From a checkpoint of a small transformer trained on Wikipedia: width 224.
Each number is 128 + 32 x the weight over the matrix's rms, rounded and kept within 0 to 255. Layers, rows and columns count from 0.

# layer 5 MLP up, 448x224, rms 0.0551, rows 323-337, columns 112-223
[[ 95 111 168 216 133 139 135 138  95 143 172  53 193 141 112 128  96 136 170 126 113 143 165 116 169  99  97  60  81  92 124 133 162 132 131 124 125 103 121 146  60 108 101  93 111 130 123 142 150 113  86 154 127  67  72 120 137 143 162 153  84 132 182 159 121  69 107 161 165 131 185 120  93 125 141 111 195 119 113 106 162  82 131 186 132 130 155 132 180 106  78 145 146  60 107 184 146 137 113 134 135 122 105 102  99 106 151 177 129 105 188 119]
 [158 165 180 155 123  87 133 218  50 138 118  82 149 144  88 141 115  80 131 196 136 158 150 123 130 145 183 185 133 117 111 105 157 151 209 106 133 148 123 127 113  70 129 108 109 112 187 123 129 127 164 152 185 123 102 111 184 114 142  85 205 109 127 162 120  80  65 106 101 121 112 130 104 116 152 110 139 117 129  91  77 146 126 113 193 114 144 105 108 170 102 150 188 171 147 169  64 126  93 122 134 127 118 144 120 159 192 147 121 181 112 152]
 [ 98 128  79 192 135 100 180 121 141 155 154  38 123 108  93 125 133  59 188 198 120 124 154 141 138  95 140 115 152 194  92 117 139 128 157  99 155 166 148 200 159 162 129 118 163  99  94 129 154 108 107 137 127  91 133 104 154 117 138 145 128 105 146 117 103 120 136 125  67 116 145 142 118 128 150 154  62 165 146  63 189 135 112 153 186 103  94 109 141 107 149 169 120  77 143 176 103 104 123 138  98 134  88 124  68 153 110  85 105 160 108 116]
 [119 174 170 134 189 102 117 126 137 142  58 105 126  79 154 143 143  61 121 136 118 172 144 146 124 125  97 104 181 136  93 129 118 164 148 126 114 142 106 105 193  65  79 133  98 123 175 122 114 150 149 150 139 161  87  97 106 158 164 127  95 164 170 154  89 141  83 172  83 126 114 141 134 155  93 128  93 104 126  99 114 112 141  67 114  71 106 134 125 195 151 216  88 159 143  50  77 179 131 155 192 126 156 110 153 173 177  38 112 107 150 122]
 [133 177 105 150 122  97 118 181  92 166 106  32 100 107 134 111 122  97 136 133 110 157 120 161 207  68 140 114 138  91  64 201  48 135  68 112 114 158 123  82 120 143  91 133 124 108 138 148 114 121 162 105 104 133 105 124 131 192 141 101 131 137 125 128 163 132 142 105 130 170 113 110  70 156 126 155  67 119 126 142  98 133 115 104 131 126 155 138 113  85 107 146 115 138 133 122 121 140 123 126 160 102  90 121 115 141 159 110  93 167 143  97]
 [194 106 132 110 136  86 168 142 126 166 166 145 152 144 161 147 100  87 137  76  77 131 147 153 125 107  23 159  99 158  92  89  62  97 142 167 121 118 125 128 121 147  46  76 102  68 141 101 140  37 133 146 129  65 132 119 102 171 156 125 121 168 173 138 142 139 105 146 120 197 122 137 163 131 161  96 125 140 181  42 137 197 126 120 153 184 133 126 163 154 126 138 129  83 110 150 149  40 149 154  90 115  93 157  94  95 165 106 133 119 113 136]
 [ 96 112 128 164 129 159 138  84  70 129 111 163  88  95 119 135 185 133 123 102  71 130 145 123 151  86 132  95 171 137  98 163  79 103 160 155 179  79 223 140 163 111 150 160 120 132 142 169  69 116 110  63 148 115 113 148 139  67  56 108 133 192 135 118 127 159 168 109 136 158 142 124  97 148 110 167 102 119 104 124 146 132 158  59 110 164  86 168 118 142  84 162 133 127 137  97 100 124 136 178 147 131 109 180 115 144 123 155 129 139 169 127]
 [167 130 153 200 142 127 173 125 113 114 117 104 111 148 167 118 156 134  93 123 112 123 152 165 117 110  49 128 196  67 115 137 111 189 144 189  83  85  67 135 147 128  89 127  75  96 152 208  88 115 133  95 187  97 139 133 116  99 155 151  94 135 186 151  89 128  75 109 178 108  72 169 104  77  84  99 144  87 147 121 132 173  86 127 178 142 115 144 137 163  92 126 183 109 190 117 116 101  70 107 152 140 132 103 136 170 159 115 182 153  97 138]
 [142 174 192  76 115 151 115 105 131 137 208  96  74 122 155  98  95 147 125 178 101 139 154 139 153 122 112 112 139 199  71 115 169 105 119 122 128  90 127 156 129  30 124 142 164  90 128  77 119 135  58 137 118 179 102 148 174 142 127 126 154 107 117  92 126 112 112 193 104 116 126 181 140 162 151  95 102 115  87  93 137 117 136 168 130 113 122 118 153 147 186 134  84 136  73 167  69 165 153 183 147 129 149  76 123 138 100 112 166  95 133 110]
 [138 113 102  88 151 134  77 152  95 172 108  96 108 108 123  92 157  74 146 132 107 136 204 114 117 118  90  84  92 153 128 132 191 121 143 118 166 157 170 124 156  94 123 151 135 151 123 127 130 109 157  95 165 143 161 169  70 161  80 141 125  90 132 147  77 158 187 161 106 121 126 131 124 145 128 136 144  71 159 131 172 137 234 121 116 181 107 110 110 158 123 143 160 103 176 166 120 105 168  92  72 100 107  84 175 166 180  94 116 175 158 208]
 [204 158 126 144 152  67 144  85 139 182 150 122 139 128  65 116 174  87 124 135 142 112 141 143 151 159 123 126  93  83 134 177 125 164 134 106 152 154 125 163 120 141 120 146 130 119 115 144 116 110 114  95 151 163 151 153 149  49 136 133 137 178 114 161  92 101 208  95 163 106 122 156  55 203 157 107 136 163 149 155 102 123 114  95 131 107 120 149 130 123 123  96 197 155  93 170  94 108 170 153 127  97 120  96 128  90 125 144 108 137 124 181]
 [123 115 116 138 129 178 109 162 151 133 128  79 134 133 116 100 160 128 125 116 120 133 122 104 107 103 105  65 128  90 108 102 172 154 146  89 131 159 139 150 185  99 140 151 104  92 108 151  97 122 120 165  94  56 138 186 139 161 134 142 187  87 118 147 160 128 142 139 128 170 193 151 147 200 113 113 107 153 159 144 130 198 141 106 136  94 109 142 181  82 107 206 155 155 114 140 114 126 123 167 164 110 130 151 119 140 126  94 107 182 139 120]
 [184 157 171 111 171 163  79  82 202 176 137 108 123 133 128  88 166 137 123 131 112 138 157 134 112 134 130  65 167 177 146 113  98 119 132  96 133 148 122 131 112  90 121 128 120 145 188 201 121 104  42 156 143 154 122 119 107 134 144 122 171 137  99 138 113 142 183 123 130 137  99 146 130 139 148  96 110 129 100 117 133 135 217  85 129  99 110 114 128 148  78 127 145 123 161 144  97 103 184 145  80 127 138 114 171  98 132 150 139 172 120 120]
 [134 105 109 114 182 125  53 126 155  92 138 111 169  78  99 123 145 142 168 116 135 125 119 197 162 111 139  84 140 134 140 173 175 106 123 144 129 131 106 147 124 176 101 120 114 145 145  95 107 122  97 109 128 147 134 164 114 145  89  93 145 109 152 158 159  92 158 135 105 106 168 119 222 177 141 170 136 158 147 107 137 146 151 101 188 152 211 163 138 175  71 151 142 121 131 146 104  41 140 108 136 133 130 138 124 124 124 102 133 115 115 140]
 [140 154 173 128 176 167 153 164 159  98 177 136 190 149 112 127 126 115 118 132 160 113 154 148 146 133  82 136 102 158 122 101 166 106 180 101 100 162 134 166  95 143 106 173 145 127 119 179 138 112  74 118 174  82 101 135 145 136 171  99 150 127 148 161  45 167 123 145  82 145 165 107 124 186 109  85 152 119 117  58 173 133 150 114 117 161 103 156  97  89 135 150 128 146 122 164  60 159  91 144 108 116 143  94 145 135 207 126 162 183 101 112]]
# layer 5 MLP down (transposed), 448x224, rms 0.0482, rows 323-336, columns 112-223
[[144  96  81  98 117 159 121 158 100 173 160 173 158 156 155 144 120  72 128 179 167 139  87  74 105 172 146 129 126 200 138 157 141 128  72 121 133 139 146 107 129  86 101 174 112 158 126 144 183  99  81 102  97  94 128 117 135 144 109 110 163 106 107 127 225  88  97 160 145 169 130  79 153  97 117 145  79 138 130 152 125 132 113  91 134 150  99 159  95 110 131 140  95 122 106 119 109 112  91 151 152 137 129  95 162 152 134 117 121 158 140 123]
 [127 140 103  99 143  86 127 145 125 156 151 105 130 136 131 171  59 174 118 178 128  96  61  91  69  81 147 159 156 180 119 143  74 195 153 119 131 135 138 104 111 135 107 139  20 127  13 111 107 122 148  67 144 170 161 159 126 151 154 197 107 139 107  89  79 160 138 121  79  98 155 123 137 116 150 157 152 124 110 168 139 146 129 155 119 152 139 134 119 153 136 161 162 142 173 103  86 139 127 126 129 124 167 104 135 177 194 165 143 131 109  71]
 [110 110 143  72 118 118 125 147 133 151 178 171 184  78 128 136  98  85 136 121 130 137 133 104 150 161 184 181 103 118 112  76  89 113 106 165  94 118  98 203 151 100 143 132  89 172 120 146 125 116 159 119 165 156  23 119  75 124 117 143 136  92 148 159 109 121 126 138 132 166 157  75 152 113 148 146 188 158 119 135 107 116 161 116  78  94 122 174 106  82 107 107 149 148 127 154 107 148 148  59 193  50  91  98 149 118  75 146 114 123 166 124]
 [ 92 100 175 110  50 115 106 113  69 131 106  95 124 203 100 136 138 200  99  84 136 214 107 132 130 132 131 198 163 157 118  92 162 172 175 149 115 130 148  93 138 157 106 116  99 112 125 112 121 157 140 159  75 140 155 127 112 138 127 194  66  98  95 178 149 131 141 130 106 123 116 106 106 139 105 107 169 128 182 143 151 157  99  95 167 149 201 149 122 147 138  75 150 117 109 183 136 123 114 171 155 224 143  71 158 182 121 116 148 113 102 150]
 [ 74 149 176 102 127 112  96 118  96 118 123 167 110 103 181 106 135  82 120 166  58 159 100 143 208 117  57  93 110 139 147  83 198  73  99  78 163  56 129  61 125 113 110 166 111 129  92  98 161 104 112 155 191 169 153 105 134 139  96 114 104 182 155 127  90 129  95 138 127 146 110 122  63 147 101  90 109 223 112 122  87 166 100  93 138 142 127 190 136 163 142 112 174 176 136  65  80 129 118 151 115  96 175 155 175 130 109  66 112 122 122 113]
 [156 161 183 139 144  95 101 115 151 127 141  72  88 151 184 143 128 142 118  73 115 121  79 136 106 103  68 126 137 129 130 142 118 125 122 123 174 145 134 116 103 147  83 131  85 126 128  95 126  85 128 171 169 203 191 165 124 129 115 132 138 107 108 120 135 133 139 177  81 145 122 118 153 121 126 143 154 111 210 189 190  91 131 130 132 158 185 141  80 133  29 129 180 160  92  78 126 130  96 137 113  35 129 106 148 125 115 112 108 146  80 159]
 [153  82 100 123 158  60 144 126 148 143 124 106 140 186 160 121 155 118 154 102 186 154 101 131 170 168  74 133  64 169 158 172 124  85 150 142 116  92  97 118 155 143 192  63 139 118 121  91 113 168  88  99 110 115  92  93  97 106  86 143 141  69 135 116 188  72 131 140 102 131 114 142 116 225 148 106 142 133 131 102  91 165 102 153 144 123 166 131 139 159 106  93 106 163 117  87 169  93  99  58 120 129 156 134 152  93 141 169 175 201  60 104]
 [112 183 166 110 126 113 144  78 140 145 151 169 108 199 134 159 179 135 147 133  96 118 125 107 155  71 114 102 139 135  94 137 110 133 140 107  73 171 110 102 123  82 131 153 184  82 133 167 117 122 119 175 132 113 152  95 202  96 140  53 155 105  79 195 176 170  66  71 133 206 177 153 186 101 179 110 141 142 124 111  95 193 122 108 154 134 119  79 110 176 166 169 142 145  97 129 112 123 190 200  45  95  76 113 105 168 162 205 141 130  98 190]
 [ 96 118 107 102 171 131 144  84 126 154 188 125  92 154 129 133 135 133 127 162  88 127 138 153 145 126 133 147 133  83 202 126 104  49 110  57 126 175  95 155 180  81  73 109  73 156 119 118 126 100 128 172 117 113  92 128 170  98  91 142 133 151  45 124 148 162  69  67 129 179 141 110  66 144 182  93 183 142 161 165  97 143 181 124 166 142 137  89 100 123 160  72 124 126  34 100 144  66 173  61 144  58 160 169 117 176 154  94  89 126 137 143]
 [ 94 142 106 192 202 161 151 170 171 208  97 110  87 154 101  69 103 133 150 110 117 144 100 151 137 149 131  61 130 139 150 175 114  78 134 134 119  92 134 129  70 125 135 120 136 158 136 143 142 121 132 115  95  93  63  73  96 121 146 119 170  76 113 151  94 143 108  75 140 102  97 116 109 176 137  95 105 151 152  85 122  97 111 135  95 169 161 106 153 115 105 114 128  99  73  98  78  90 107 153 128 129 153 110 149  95 133 113 134  92 162 114]
 [ 88 102 121  92  82 148 165 150 138 132 123 121  95 105 155 182 145 158 122 116 133 144 114 117  81 150 145 164  90 199  91 101 140 125 133  89 125 139 192 128 154  99  60 122 114  93  89 158 123 130  58 174 131 100 149  95 159 165 117 117  93 185  89  70 136 160  59 127 135 139 194 130 102 111 207 118 109 106 118 170 120 136 136 105 106 180 129 140 131 132 136 108 127 130 120 153 103 146  57 149 146 120 124 126 123 103 118 166 124 119 186 117]
 [ 51  95 142 125  68  93 131 121 152 186 168 195 117 152 196 127 131  72  98  97 147 155 119 103 126  90 205 140 138 193  85 125 118 170  94 134 138  85 146 138  99 103 140  98 113 171 118 125 200 102 107 130 108 149 182 103 114 146 164 136 174 152 134 142 129  97 110 105  95 125  99 118 150 158 139 141 123  42 124 116 160 139 155 169  89  75  99 186 105 155 109 101 143 147 192 132 165 147 175 146 116 164 140 122 113 137 103 172 157  89 147 106]
 [123 102  95 119 133 120 190  54 157 119 185  83 113 105 160 154 192 112 151 137  89 131 149 135 192 159 101 129 192 170 135  87 118  78 127 102 168  86 177  81 146 121  83  86 111 133 121 125 100  84 143 164 151  97 153 167  47  47 151 142  91 113 121 112  82 123 137 129  58 128 195 143  97 119 152 128 118  95 117 124  51 135 108 112 155 131  64 128 134 118 170 164 154 119 141 197 141  66  53  64 114 138 132  99 136 125 128 147 130 131 155 129]
 [162 129 121  81 146 137  74 125 126 126 105 129 146 146 148 117 129  90 133 132  61 127 114  80 145  68 147 126 139 127 142 167 172 103 215 137 146 119 127 162 128 108  89 193 137 136 104 155 151 146 117 169 102 142 120 141  99  97 119 168  70 129 143 149  72 217 111 197 126 182  95 120  75 116 152 115  59 120 138 109  74  98 147 153  31 111 127 142 109 159 153 106 105 117 114 129 160 194  76 186 152 152 183 157 152 179  93 119 111 127  80 172]]